config = dict(
    num_hidden_layers=19,
    hidden_size=128,
    num_attention_heads=2,
    num_key_value_heads=2,
    head_dim=64,
    intermediate_size=512,
    vocab_size=1208,
    hidden_act='gelu',
    norm='layernorm',
    norm_place='pre',
    norm_eps=1e-05,
    positions='alibi',
    qk_norm=True,
    attn_scale=0.125,
    bias='all',
    tie_word_embeddings=True,
    parallel_block=False,
    init='orth',
    init_std_qkv=0.0712,
    init_std_o=0.0115,
    init_std_up=0.0712,
    init_std_down=0.00577,
    optimizer='soap_variant',
    learning_rate=0.00501,
    lr_mult_o=1.55,
    beta1=0.95,
    beta2=0.98,
    lr_head=0.00876,
    warmup_steps=82,
    schedule='wsd',
    decay_fraction=0.625,
    decay_shape='linear',
    final_lr_fraction=0.0,
    batch_tokens=16384,
    max_seq_len=1024,
    doc_mask=False,
    train_tokens=108800000,
    max_steps=6641,
    dataset='wikipedia_en',
)
Each number is 128 + 24 x the weight over its row's rms, rounded and kept within 0 to 255. Layers, rows and columns count from 0. The size above them is the row's rms in percent of the matrix's.

# layer 16 MLP down (transposed), 512x128, rms 0.282, rows 105-131, columns 0-127
size [106 104 104  99  99  92 108 110  91 116 102 107  88  97  93  95  99 108 108  96 103  90  99 107  95 100 117]
[[137 121 156 119 132 140 129 130 140 122 128 128 135 167 129 127  72 147 181  99 136 158 107 136 105 122  89 136 150 119 181 149 144 174 146 172 163  55 158 126  96 170 122 110 146 134 101 125 137 141  65  98 188 109 113 149 112 125 131 114 144 123 137  94 120 135 170 109 118 147 134 139 120 148 112 120 120 128 153 135 158 117  78 164 135  95 161 128 100 110  75 134 113 164 120 128 150 126 154 172 120 108 118 139 134 134 143 137 138 107 145 100 106  96 109 142 108 145 127 117 144 122 132 126 104 116 120 166]
 [127 130 122 126 159 141 150 126 141 149 139 111 109 108 127  99 126 162 141 147 198 139 106 144 141 192 134  86 161 137 137 121 107 149 159 145  96  99 159 113 115 114 118 123 138 152 154 105 113 150 139 140 127 121 156 122 111 129 144  65 128 124 173 126 138 129 108 131  82  96 145 133 155 176 139  87 152  99 181  94 143  82 126 125 144 130 136 128 182 149 121 146 139 139 141 132 141 111 104 132 119 161 104 203 118 134 125 169 101 105 162 141 101 118 143 132 132 149  93 144 126 121 109 131 143 163 125 141]
 [112 173 160 136 127 152 129 102  84 103 116 142 173 131 125 125 163 129 112 119 161 171 165 136 133 118 133 170 166 110 143  91 115 133 138  92 144 150 141 146 154 164 115 170 152 124 114 126 139 107 105 155 107 116 125 128 136 109  99 101 128 119 119 128 131 141 159 120 134 117 137  72 125 136 104 126 127 106 131 168  91 124 100 127 113 134  76 139 135 109 159  94 178 141 141 124 126 155  92  97 136 120 100 144  97 131  98 143 106 112  99 164 109  68 129 163 119 131 147 147 106 142 124 152 145  62  89 106]
 [137 137  74 115 143 145 124 120 130 151 141 115 169 149 143 102 145 126 114  87 156 130  87 141 148 169 104 144 153 163 155 140  97 126 135 161 148 148 124 150 119 125 130 126 145  91 135  82 113  95 119  93 128 121 116 172 156  92 142  75 123 100 121 126 135 115 129 164  94 137 190 122 155 154 134 123 149 129 119 143 123  88 132 133 171  91 144 118  96  67  88 121 156 110 110 101 168 172 149 135 139 142 114 136 155 104 151 102 147 169 148 141 112 136 131 136 137  91 126 133 124 134 104 151 152 148  95 129]
 [145 140 122 150 129 158 158  78 124 145  96 109 120 150 160 107 132  80 162 176 158 137  88 103 115 121  86 147 119 139 144 148 131 168 127 153 162 146 132 115 125 131 102 114 105 131 127 129 140 127 113 125 122  91  65 138 101  64 136  90 111 137 119 100 144 117 128 123  94 124 119 138 132  90 126 130 125 113 140 140 118 153 131 116 140 119 136  96 143  88 132 176 137  92 150 149 166 170 140 124 141 100 112 182 155 112 122 166 117 141  99 129  68 136 153 119 149 159 141 147 148 115  92 126 166 140 103 130]
 [108 135 140 110 119 109 113 105 111 160 154 131 122 151 135 127 134  74 142  95 136 113 134 136 125 148 136 114 185 134 127 108 139 134 136 103 140 123 120 123 135  75 113 157 111 144 126 157 164 136 129 130 117 134 166 136 123 154 128 130 103 134 120 164 151 142 174 127 189  87 121 137 116 133 133 145 131  70 148 164 137 140 108  76 152 116 107 141 113 131 169  82  96 155 102 191 110  81 110 127 144 116 105 120 136  86 132 110 121 191 129 101 165 125 120 132 125 110 110 126 177  90 109 163 149 120 136 120]
 [148 151 148 153 143 142 180 117  79  95 111 145 152 159 174 155 135 128 147 136 105 129 162 127 128 117 134 121 148 135 130 133 169  74  82 129 148 116 127 135 152 120 125 135 110 134 117 127 139 131 151 136 111 127 139 160 132 172 115 156 138 144 114  67  91 133 158 126 134 128  79  88 133  96 121  92  93 142  92 144 154 145 158 115 108  90 149 161 112  94 127 127  82 158 155 138 160 129 125 110  87 145 148 134 153 120 111 121 143 118 150 114 141 158 130 120 103 123 153 103  62 111 165 124 153 141 113  94]
 [144  92 157 122 158 155 132 141 128 166 152 148 131 125 157 124 112 113 139 145 102 148 132 120 118 143 155 140 108 168 128 160 179 119  73  76 148 126 102 118 105 104 133 141 148 175 104 154 115 120 119 119 133 110  76 121 139 129 152 128  99 105 163 160  97 101  82 158 101 134 169 144 129 110 154 105 128 175 132 153 128 136 141 110 117 127 105 131 144 148 137  98 152  86 142 113 189 134 135 139  72 127 135 134 125 137 125 121 142 150  98  94  77 111 143 110 104 129 167 114 155 177 122 114 127 144 149 116]
 [157  99  90 119 121 101 134  83  77 107 113 113 151 101 114 140 135 116  91 141 122 172  85 146 123 134  97 117 129 129 113 128 123  76 132 131 118 134 108 145 118 127 142 147 196 126 142 117 155 160 108 134  92 100 102 191 138 138  87 114 130 134 112  81 120  94 137 108 101 174 149 121 153 126 125  87 136 163 120 123 133 146 140 137 137 106 123 112 166 142 149 170 118 148 163 112 114 154 145 112 125 126 162 153 123 124 187 154 139 125 113 134 114 151 128  93 155 115 134 139 122 173 114  97 166 109  98 125]
 [140 145 141 123  82 138 138 193  98 151 128 113 156 135 134  96 130  98 157 121 148 110 193  98  91 139 121  93 136  99 114 122 112 103 125 104 140 152 117 160 130 114 101 145  87 152 148 148  99 144 164 128 143  80 135 145 122 136  99 143 172 167 125 131 112 140 117 106 123  94 128 130  83 129  92 134 102 152 149 101 146  82 166 134 138 138  96 151 136 143 113 142 138 113 136 144 142 151 143 149 147 160 108 161 132  93 121 112 173 128 171 110 132 105 129 136 155 177 161 140 116 155 136 146 136 115  84 108]
 [112 136 155  98  90  96 171 139 104  94 183 144 123 141  86 144 138 121 138 159 105 133 108 130 109  89 185 117  98 102 126 131 169 128 125 109 130  87 164 131 150  65 144 113 175 132 121  89 135 168 163  94 122 122 120 159 143 115 132 149 122 115 110 116  93 127 132 130 101 115 120 126 142 108 112 130  97  95 148 130 140 134  99 141 125 194 123 126 152 148 180 132 158 174 147 132 136 135 136 108 122  88 134 118 106 101 154 129 108 121 104 118 135 167 162 138 122 148 114 121 133  99 146 156 151 147 105 147]
 [154 124 115 132  98 109 142 121 119  81 140 118 120 140 130 110 151 112 128 141 147  89 154 108 154 112  87 154 105 114 135 115 126 150 164 137 138  95 155 138  91 161 124 128 123 106 131 150 143 141 121 138 112 123 194  87 111 118 168 120  92 133  95 163 138  86 108 121 156 152  96 131 123 112 118 124 140 129 164  92 131 164 151 133 122 130 152 126 125 125 129  57 155  60 133 118 117  85 139 107 141  65 131 112 114 138 150  98 122 130  96 115 177 141 135 137 129 164 159 134 148 152 121 146 123 116  90  89]
 [136 166 161 141 133 107 162 129  75 129 125 118 111 176 133 138 141 110 125 101  69  91 112 134 128 169 114 113 136 134 147 127 130 153 196 136 123  98 141  89 147 111 138 157 109 122  82 139 134 128 140 147 146 126 106 146 135 152 108 161 121 110 121 142 123 106 108 141 145 145  96 183 173 130 125 151 108 132 144 156 114 110 142 136 112 153 100 145 107 140  69 172 101 146 138 140 131 130 136  96 161 130 142 106 116 154 144 100 172 107 147 134 114 121 122 119 128 106 171 119 157  83 164 132 180 137 107 108]
 [126 138 137 116 166 115 143 127 127  94 123  89 138 147 133 101 102 158  82 109 172 116  76 127  96 106 134 123  95 143 171 120 150 117 105 115 113 103 167 133 124 124 131 147 140 156 122 113 117 180 150 149 112 110 133 104 141 156 130 126  97 106 112 132 158 110 119 166 139 144 119 114 108 130 148 126 107 152 128  95 111 175 141  93 101 134 153  86  89 123 175 154  96  90 101 144 118 112 183  74 183 147  94 127 142  97 163 132 149 145 112 125 157 136 167 123 140 139 134 140 139 150 117 114 121 122 101  95]
 [106 127 108 135 134 121 125 140 109 123 146 123 115 122 106 158 150 150 131  73 114 117 137  91 134 120 152 110  79  99 148 107 132 133  63  94 129 144 114 124 112 124 157 121  91 132 131 177 167  70 119 110 161 118 124 121 126 111 121  88 128 139 113  94 134 146 110 132 158 132  81 165 129 196 134 141 111 112  90 133 133 127 137 107 105 133 138 101 111 107 122 107 115 127 137 147 125  77 110  94 125 141 131 107  90  97 156 108 176 130 101 183 144 128 146 139 154 115  80 112  88 144 142 101 120 117 126 167]
 [135  71 162 141 141 154  95 137  70 106 149 143 107 114 119 124 136 163 157 107 122 102 161 126 112 116 114 120 141 118 143 145 118 181 133 122 126 144 122 122 118  96 165 117 115 153 120 117 155 169 112 131  90 153 191 110 147 210 130 143  99 146 142 120 113 108 147  99 141 160 110 111 134 111  83 108 150 178 127 111 112 118 130 105 126  86 143 134 140 147 133 105 138 154 152 149 117  89 137  85 117  82 136 124 120 119 127 116 165 135 141  96 112 156 110  96 153 139 115  92 135 140 149  98 110 144 116 142]
 [147  95  98 119 137 174 101 107 135 123 131 127 127 167 113 165 164 140 144 119 111 129 115 144 130 106 118 132 131 109 151 140 148 135 150 140  95 136 150 148 107 118 122 129 125 155 108 105  86 187 137 101 135 123 104 149 161 148 148 158 125 168 121 173 136 181 150 142 151 183 125 111 142 125 110 188 144 123 106  63  91 103 132 111 118 103 141  76 119 132 149 137 101 102  93 115 116 109 109 127 135 111 142 123 174 167 147 118 143 117 121  97 150 131  93 135 141 132  92 144 168 137 134 137 164 152 146  89]
 [164 126  98 140 166 113 128 120 150 142 126 120 122 131 128 138 104  85 134 106 114 112 128  58 114 115 133 116 111 114 152  87 125 105 123  99 110 148 139 117 137 168 109 140 113 145 139 133 157 113 124 125 120 140 102 128 121 102 148 130 110 158 104 118 131 113 179 111 118  84 140  68 136 146 117 119 130 166 123 100 120 129 112 123 158 188 126  82 105 119  99 159 106  99 100  95 147  69 116 107 163 146  95 133 135 114 148 129 126 135 135 161 121 113 100 120 187 135 190 134 154  95 138  88 109 145 137 158]
 [132 162 166 116 140  91 144 170 125 152 114 105 132  88 133 135 100 135 138 134 169  93 129 104  92 129 195  86 129 133 120 149  88 115 108 105 108 120 158  98 165 158 141 136  74 136  80 127  89 126 128 131 147 146 149 131 146 116 139 127 125 102 112 101 137 165 143 161 142 122 153 107 120 147 137 122 105 120 120 173 127 171  96 172 110 110 140 130  94 123 131 104 112 129 171 176 150 116 134 104 115 127 130 121 104  68  92 119 150 135 112 142 143 125 138 150 136  97 138  88 126 150 163 111 132 106 110 155]
 [137 112 103 152 149 128 169 139  98 105 124 135  89 163 145 117 112 166 125  76 149  80 115 107 134 129 210 118 131 116 149 168 118 145  95 157 140 127 176  99 151 160 131 155 145 112 135  78 131 152 124 159 133 141 112 103 111 124 120 113 142 128 155 155 129  98 109 125 100 101 100 114 102 158 101 142  97 130 135 123 144 125 124 125 129 140 141 144 137  51 115 125 149 129 149 147 142 113 120 119 136 122 156 130  88 114 161 139 130 139 119  95 141 125 140 124 173  67 126  88 108 167  93 109 119 120 118 137]
 [ 99 157 131 120 154  90 123 161 142 123 121 139 155 113 136 139  95 113 134 132 169 120 114 158 141 150 123 165 136 147 138 147 116  72 121 104 149 120 129 119  90 157 130 153 109 111 128 132 116 108 118 102 154 115 136 121 144 123 119  92 139 139 131 140 106 120 111 137 136 140 161 150 124 142 148  80 115  99 101 114  77 121 145 201 154 115 120 108  89 128 130 121 165 130 156  82 163 150 148 118  83  93 161 103 176 119 156 160 136  79 149 129 110 125 116 109 128 100 161 163 139 173  93 109 120 131 135 181]
 [113 142 128 132  81 104 131  92 125 150 129 169 126 104 145  78 110 139 100 125 141 165 166 132 146 202 109 113 131 141 151 147  91 153 131 120  92  71  96 111 139 124 135 139 121 144 123 115  92 121 121 124 151 123 143  77 138 102  93 122 128 116 169 133 172 112 114 111 139 108 165 150 125 124 110 107 156  92 165 138 123 146 148 140 133 138 149 105 118 164 176 115  79  92 128 122 130 104 127 144 144 122 117 128 162 148  71  93 185 137 123 132  98 112 104 124 104 127 148 131 109 114 137 137 118 133 138  92]
 [103 109 117 139 161 108 118 142 123 124 147 141 102 120 114 104  75 150 133 114 135 149 121 138 160 153 121 114 138 118 189 138 122 113 130  86 139 144 102  90 144  87 138 101 130 103 112 132  94 130 153 135 127 138 105 125 133 126 110 148 152 117  86 130 151 147  97 117 168 142  87 141 118 138 175 135 191  92 168 111 142 113 121 130 123 103 133 106 102 155  80 154  83 136 139 151  70 125 115 138 143 116 107 171 156 127  93 174 130 119 139 123  97 139 126 122 101 143 155 113 171  74 134 124 134 139 116  83]
 [139 202 142 130 129 158 162 132 105 115 125 166 118 119 146 134 154 173 148 115 112 168 110 119 127 149 108 127 106 122 195 137 159 145  89 160 153 115 146 145 155 171 138 114 131 144 127 127 134 142 102 134 129 127 142 148 150 153 103 164 139 138 161 155 125  99 112 112 100 137 126 107 140 106 138 104  97 111 127 143 136  98 164 152 132 115 141 119 115 109 119 135 103  67 103 122 141 140 126 160  85 125 122 105 177 122 134 139 133 124  97 115 151 117 124 148  74  78 115 187 155 142 137 113 130 145  73 115]
 [ 95 178 126 123 133 153 124 126 153 123 134 142 146 130 151 150 143 153 113 147 133 115  96 186 102 146 131 102 155 133 118 123 128  90 141 111 115 135 141 145 122 147 132 153  82 141 103 141 176 180 115 118 109  97 109  98 112 133 106 144 129 115 120 161 159 136 126  87 147 183 120 108 132 132 126 112 120  71 123 138 135 181  89 132 157 152 164 114 124 130 130 138 110 135 161 124 141 145 109 128 126 115 116  74 146  86 119 140 127 167 145 148 136 147 124 127 115 123 191 125  75 168 144 177  87 139 138 140]
 [111 169 114 146 101 106 145 147 130 151  83 136 122 165 106 149 148 144  87 116 111 141 109  89 100  91 170 131 150 118 136 192 117 112  99 148 116 141 150 167 130 125  99 106 155 105 120 109 157 130 155 109 151 106 130 130 155 129 115 107 119 160 142 128 130 132 149 132 136 127 115 142  81 120  85 124  84 109 107 126 135 136 111 150 116  69 156 133 121  70 114  95 134 105 107 128 143 139  96 120 147 157 102  93 102 100 135 145 161 120 122 115 128 158 121 106 142 182 131 149 131  91 169 149  90 110 169 127]
 [130 158 122 121 126  97 115 112 133  98 102 144 126  73 145 122 131 182  85 133 131 127 167 126 124 118 171 158 170 142 130 126 118 142 173  69 109 124  82  97 106 142 137 124 150 114 173 122 133 117  97 138 130 143 134 146  92 119 143 146 137 110 125 116 144 129 128 127 145 139 157  40 117 115 107 148 115 112 129  93 163 113 167 119 129 114 140  86 133 148 121 159 113  94 122  85 123  87 128 106 116 155 109 162 162 115 175  88 117 126 142 100 131 159 134  91 159 153 112 114 142 128 136 131 114 111 115 120]]
# layer 16 MLP up, 512x128, rms 0.263, rows 106-132, columns 0-127
size [105 104  99  97  93 103  98  87  97 105  98  94 106 105 109 107 100 111 104  98  91  95 102  95 107 108 104]
[[119 151 134 156  97 144 157  62 103 139 148 144 125 131 117  97 113 219  73 130 125 126 156 111 139 102 118 132 142 145 118 147 141 115 106 150 130  71 151 156 124 142 104 180 126 137  65 135 133  96 124 130 143 127 103 149 143 124 110 146 119 180 126 169  82 145 129 138 169 120 113 111  88 128 116 140 138 121  95 123  77 146 102 146 147 123 107 144 134 135 137 115 117 117 146 120 122 131 105  90 109 138 107 133 108 110 182 157 107 140 138 115 127 138 122 120 127  88 117 139  88 153 109 101 123 115 132 137]
 [149 118 141 144 128 123 140 125 144 128 145 161 124 167 139 165 110 118 146  95 156 155 133  91 146 146 142 133 145 137 122 103 124  77 121 170 124 127 123 151  96 113 161 116 117 117 122 153 104 107 113 113 127 172  85 164 110 153 126 145 139 121 149 152  87 151 111 116 107 143 170 161 143 138 133 124  74  90 188 134 121  69 137 152 146 145  94  99  87  76 126 138 113 156 138 135 111 118 118 127 139 126 122 132 106 162 119  84 111 111 151  95 151 102 118 122 116 115 131 104 131  56 170 140 159 122 119 143]
 [113 139 111 145 118 141 112 142 138 118 124 112 136 113 135 101 127  81 149 121 116 137 128 138  99 135 134 154 151 182 138 136 147 139 121 148 138  76 105 115 151 131 130 124 179  65 125 124 122 141 114  94 161  93 130 135 121 123 140 155 162  76  99 112 169 134  83 118  80 155 140 140 102 130 156 140 101 120 148 158  68 171 127 118 121 148 126 111  99 102 153 140 148 105 144 129 147  81 137 168 119 139 111  87  95 113 142 134  98 136 171  88 159 120 130 101  94 141  91 100 131 110 108 169 114 120 142 122]
 [152 177 146  98 162 136 141 147  86  96 114 127  90  94 122 151 150 114 134 153 116 100 138 152 131 134 142 139 140 123  88 151 148 126 133 127 128 106 126 175 107 122 118 124 150 159 148 117  92 147 105 118 116  70 127  69 107 144 140  87  85 120 174 102 132 116 136 135 124 108 120 106 134 125 161 115 123 181 134 117 146 135 127 160 144 154 157 123  89 165 134 137 114 112 123 130  82 107 146  97 111 137 114  80 144 136 157 156 106 127 108 114 161 109 147 170 121 130 148  70 131 174 124 119 106 119  93 109]
 [119 136 127 103  95 123 152 100 102 117 146 106 121 133  70 150 100 139 138 185 122 143 130 180 114 125 104 121 106 134 172 127 159  97 125 111  91 111 161 131 119 102 149 148  84 132  99 153 107 122 105 105 135 165 148 125  95 153 116  89 120 104 132 158 128 107 139 149 129 114  90 121 128 140 129 140 150 120 119 146  94 182  88 153 132 123 112 146 150 126 127 112 103 169 142 110 132 101  98 174  88 130  90 157 175 123 125  88 142 147 129 158 138 103  89 147 127 147  85  90 107 121  97 126 135 136 155 141]
 [135 106 156 115 135 150 166 169  92 123 139 175 105 132 123 101 138 113 152 126 134 115 129 136 130 177 116 153 158 103 130 104 126 173 142 124 112 130 133 137 149 135 164 132 123 104 109 105 124 185 143 112 146 138  95 125 110 164 110 154 128 169 113 131 102 146 121 150  96 108 123  75 149 124 152 113  82 162 118 148 162 135 159 109 144 102 128 129 141 158 142 155 100 116 128 157 120  67 155 136 111 130 140 166  96 160 111 168 128 143 136 168 129 140 122 128  92 105 171 150 103  95 132 120  68 147  96 130]
 [145 145 190 136  95 132 157 126 163 120 166 135 103 118 125 102 106 120 127 140 148 108 113 169 127 118 141 109 115 145 120 121 138 109 105 141 134 120 124 147 137 152  86 140 151 103 144 160 118 156 170 116 150 134 103 128 129 129 130 112 120 117 112 164 170  70  99 176 146  89 128 142 165 116 182 152 100 143 139 133 121 107 157 143 173 112 123  94 126 179 124 123 102 126 100  95 120 112 134 148 122 109 122 106 205  88 178 121 143 167 127 124 145 105 134 119 149 137 102 133 147  95  98 122 102 143 145 141]
 [128 122 146  87 144 143 109 111 131  85 147 117 119 140 108 118 109 140 152 129 146 129 139 104 143 114 118 115 138 132 146 126 122 124 161 154 137 130  76 119 147  78 140 139 173 118  57 122 168  83 140 144 122 132  96 119 125 158 169 113 144 133 110 117 102 148 170 130 125 139 154 152 120 145 137  91 188 140 158 131 152 110 143 132 167 152  88 126 100 161 132 169 114 185 116 106 159 141 148 129 145 108 132 142 130 147 134 159  86 110  78 154 141 134 127 173  91 115 133  95 116 139 124 123 115  75 124 118]
 [129 136 156 112 156  96 104  75 120 114 126 112 114 150 141 164 142 142 103 152 113 125 102 145 162 100 120 156 125 132 145 127 116 136 138 136 115 133 155  89 124 132 149 107 125 109 124 152 154  73 143 141 138 170 119  94 125  79 172 149  69  96 146 102 174 110 106 176 167 162 147 149 120 104 145 127 149 101 126 155 104 141 114 123 141 117 168 111 115 136 120 130 106 126 137 104 104 122  97  79 100 117 146  63 137 158 145 136  94 153 108 140 143 154 137 156  96 122 145 132 123  98 129  83 135 127 164 135]
 [134 130 128 144 141 121 147 131 122 136 159 127  99 132 100 143 137 188 142 161 180 132 130 137 133 176 179 148 124 169 149 143 106 139 130 156 151 126 148 111 117  97 136 112 159  78 131 167 136  92  96 124 121 137 103 116 141 173 126 117 161 161  91 151 104 121 151 151 159 143 119 135 169 143  96 132 149 132 179 135 135  95 130 111  95 169 124 159 114 104 152 142  98 143 113 104 123 144 131 127  88 137 120  93 126 125 138 113 133 102 108  75 113 109 131 117 149 128  76 124 108 109 164 152 143 141 182 155]
 [127 128 129 130 146 127 168 138  91 135 122  99 102 120 113 169 134 175 142 124 134 128 124 127 113 122 122 114 121 167 155 169 146 124 124 132 143 124 103 108 130 190 128 133 159 103 131 134 151  81 100 128 184 106  97 152 142 102 108 134 146 178 143  90 164 126 146 137 130 117 150 121 101 100 138 146 105 170 143 107 120 146 153 116 125 132  88 135 110 112  84  97 102 167 111 168 100 125 149 118 107 152 111 148 175 115 144 132 127 152 105 122 100 118 138 115 131 101 133 110 120  96  67  81 136 185 116 158]
 [142 156  99 121 131 147 110 104 112 155 100 135 136  97  82 128  75 147  83  99 140  85 131 165  92 162 116 107 105 168 101 149 116 138 121 127 130 101  84 120 129 116 148 125 100 143 176 146 113 120 128 136 175 156 125 129 120 150 121 122 159 134 131  96 159  93  87 143  81 115 135 134  87 155 129 131 162  87 124 124 148 145 129 184 135 140 134  99 142 135  92 150 111 110 138 119 166 139 112 125 130 134 110 103 121 109  99 127 119 154  82 112 133 120 148 111 141  55  85 138  92 114 143 129 123 128 128 128]
 [176 139 130 106 139 152 107 152 110 167 182 101 118 142  94  91 162 156 119 143 149 154 155 127 164 172 119 128 142 118 129 138 112 117 132 135 129 136  87 116 133 148 113 155 119 132 134 132 131 101 105 120 141 128 172 153 131 149 145 110  75 139 140 115 153  82 129 127 103 167 122 141 148 114 120 124 163 120 135 117 100  76 143 115 129 115 147 155 151  91  94 136 105 169 150 143 149 116 106 137 100 106 133 137 137 120 108  99 154 134 105 124 124  56  87 155 134 118 167 117 114 105 175 127  85 119 123 181]
 [142 114 114 138 108 113 100  97 149 150 122 147 137 113 123 152 128 117 148 141 124 105 128 126 157 158 145 160 182 109  96 142 158 113 115 134 132 134 158 135 147 139 170 133 161 115 128 111  80 165 109  85 107 127 119 114 114 141 172 136 152 146 118 127 128 111 132 192 106 110 113 125 179 155 114 128 170 161 165 139 150 112 130 155 171 122 125 140 163 133 139 127 148 137 146 146 112 173 104 135 146  80 164 144 111 112 178  97 115 121  93 192 132 142 101  95 140 152 126 123 101 105 125 106 127  75 123 109]
 [149 116 114 103 139 115 121 142 148 115 152 101 128 162 140  90 123 103 102 167  96 180 125 116 104 118 136 148 114 145 148 151  89 115 126 164 135 142  96 130 125 107  87 115 116 179 119  95 125 114 143 162 112  87  95 120 154 137 152 166 112 123  86 137 146 153 113 137 143 113 123 170 135 147 114 106  82 121 128 105  88 152 137 125 165 186 176 126 153 117  93 116 153 108 140 156 156 124  84 130 144 123 112 128 118 156 135  78 120  95 170 141 116 143 163 148 131  73 111 130 107 145 133 130 105 104 123 118]
 [163 154 179 136 121 107 120 132 142 134 156 162 177 108 133 175 151 134 111 154 131 131 151 119 155 167  83 140 158 118  92 128 120 116 125 119 110 135  92 116 130  76 166 123 119 139  84 191 109 131 131 134 112 152 128 123 110 102 112 132 151 135 114 132 174 115 160 131  96  90 142 115 124 106 129 170 133 135 118 142 121 136 143 152 108 185  97 147  89 123 159 150 105 138 159 162 119 109 145 132  95 138 124 107  80 141 126 121 149 146 132 128 107 165 118 121 161 123 126 145 130  70 136  99 118 173 105 117]
 [137 122 111 124 144 144 146 109 121 156 131 141 118 172 141 147 166 162 115 119 138 111 138 143 154  83 165 142 124 131 117 109  95 149 120 128  98  75 129 115 111 117 131 103 170 167 158  66  90 145 143 107  94 130 108  95 141 146 169 139 142 126 105 162 108  88 160 127 177  97 150 125 143 140 100 132 151 149 184 122 156 126 119 115 135 181 117  92 138 106 108 126 107 159 147 151  84 129 155 107 117 154 110 141 110 138 100 123 160  98 163 106 128 112 153 133 135 113 129 165 114 128 126 142 128 125 148  75]
 [154 130 118 117 108  87 142 144 159 134 156  83 117 133 108 157 114 131 124 121 111 122 183 129 126 129 136 141 127 101  85 146 108 149  97 146 114 110 139 149  78 133 129 140  95  66 158 144 148 145 134 135 164  94 137 117 128 113 104 124 132 154 115 114 155 114 163 128 114 101  87  92 174 155 115 110 113 161 119 110 158 142 135 150 178 134 113 169 145 128 138 181 133 169 170 127 143 135  91 152 154 174 134 115 161 115 139 115 151 112 150 123 152 139 126 120 152 112 125  70 124 140 128 169 168 106 114 117]
 [141 102 138 121 117 133 135 141 136 172 158 114 153 156 154 156 145 130 137 112 123 125 147 118 153 161 158 182 108  99 120 128 123 142 128 104 114  98 158 141 168 109 116 118 109 121 136 122 128 119  87 111 111 101 120 101 131 135 101 130 172  83 112 107 105 144 110 100 117  77 125 130 133 124 142 101 140 124 110 174 123 113 137 126  66 114 124 112 131 146 133 184 139 120 119 163 115 143  62 137 121 153 194 152 136 103 116  99 135 102 128  89 152 120 134 144 132 109 144  96 132 127  55 136 175 126 155 127]
 [155 160 147 152 121  93 106 182 115 121 119 113 115 132 132 146 114 156 136 140 188 149 139 136 162 151 129 101 126 129 131 153 103 111 163 141  99 141 165 117  83 128 138 112 126 102 102 131 156 170 161 115 159 129 135 155 129 124 120 174 140 111 120 160 112 101 142 149 132 121 147 104 138 185 113  86 120 173 135 159 134 205 168 161 170 120 111 137  99 150 143 163 135  97 114 134 144 118 154 129 112 109 152 120 142 128 100 134 133 126 147 164 154 130  79 127 103 105 133 131 125 116 102 125 132 111 122 180]
 [159 154 157 112 143 126 136 110 142 102 119 101 164 156 145 148  88 140 155 138 152  95 127  93 152 114 153 151 131 147 112 138  98 170 126 138 134  72 134  91 164  96 126 142 111 115 133 103 132 190 115 149 118 139 116 200 128 134 176  87 117 145 105 115 119 122 157 141 122  96 159 160 133 103 153 136 135 167 145 126 154 139 121 107 105 141 126 176 145 110 145 137 123 145 118 150 107 144 100 155  81 157 165 127  94  77 103 122 135 133 154 129 155 131 158 118 136 120 142  97 149 141 149 142 102 141 152 153]
 [163 107 193 131 128 134 134 114 143 138 112 124 123 117 159 112 149 134 127 163 102 160 111 102 116 128 133 175  97 107  68 148 138 147 128 158  97 112 107 111  99 142  96 141 136 114 140 103 137 100 112 147 120 112 106 154 159 116 120  83 173 148 109  65 127 124 129 122 134 114 113 139 116 152 122 121 111  96 116 138 182 126 135 120 166 124 110 147 127 139  70  53 160 173 178 131 115 149 113 120 117 123 137 124 129 161 152 134 109 135 123 145 142 114 113 118 116  88 147 122  94 107 140 143 128 125  93  89]
 [102  99 107 132 101 167 160 151 142 138 142 120 116 153 152 120 128 176 101 125 167 111 178 122 149 132 128 161 122 125 147 143  80 121  77 132  95 137  73 128  95 134 152 152 146 128 110 147 150 119 121 180  89 101 149 157 160 124 152 158  74 130 114 151 184  98 142 117 145 129 152 118 155 117 111 129 144  99 130 119 123 175 144 144 135 181 165 130 102 128 150 143 138 120 155 134 101 117  83 131 122  77 148 123 125  97 110 143 120 125 106 103 146 157 125 153 128 130 130 153 128 147 157 111 141 151 114 111]
 [112 127 117  79 119 129 127 124  89 115 159 109 133  87 169 102 164 134 154 149 123 129 157 113 190 143 126 144 137 120  76 111 136 135 126  86 112 172 108  68 107 140 113 100 141 147  93 138  97 137 148 138 149  92 117 137 109 135  95 147 125 108 123 155 121 142 127 110 187 110 138 136 152 122 149 135 127 146  78  97 127 118 160  82 123 119  96 139 122  90 113 151 164 137  96 135 114 167 111 145 114 166 143 156 143  96 147 132 145 131 169 104 144 130  93 160 133 145 126 117  97 128 175 106 108 139 135 131]
 [130 178 117 122 116 102 127 129 115 151 179 131 165 146  96 204 146 182 110 116 128 124 154 118 121 152 130 103 127 145 147 113 119 156 113 149 127 102 107 110 159 143 117 145 175 141 140  99 168 132 138 155 172 166  97 152 118  94 131 109 101 108 123 127 129 153  67 104 146 149 124 138 114  87 112 116 104 134 117 143 118 112 174 118 116 158 127 138 138  94 160 127 112 135 103 113  93 130 169 114 162 123 122 131 117 121 161 139 150 114  97 117 108 164 132 122 145 164 139 163 118 145 127  73 143 139  88 120]
 [127 122 118 104 112 107 143 122  68  84 120 145  86 148 103 184 116  90 116 120 162 150 117 182 136 150 153 115 136 121  94 144 155 139 119 122 113 150 161 110 112 140 128 114 113 124 155 135 128 129 162 107 129 186 176 110 145 120 154 119 132 104  97 122 126 144 165 174 128 134 150  89 129 104 111 181 125 167 133 150 145 112 146 141 160 122 101 111 106 110 119 124 122 171 111 135  86 113 138 154 147 134 107 171 142  84 143 103 118 104 142 131 143 112 157 132 115 138 151 136 114 142 117 134 129 110 157 196]
 [137 112 150 122 146 175 181 119 133 125 121 156  87 121 132 120 154 137 154 125 128 119 163 113 137 121 104 164 155 167 100 142 110 122 119 109 145  97 113 114 137 148 141 150 111 109 144 141 188 149 102 133 139 174 118  81  79 103 116 169 138 130 108 132  69 105 114 122 132 116 125 168 131 133 134  82 173 123 136 116 186 147 155 108 133 147 122 142  95 142 134 118  94 149 139 126 166 127 166 192 143 137 107 127 114  80 102 145 116 125 144 122 131 150 129 156 148 157 103 106 111  96 128 166 134 135 148 133]]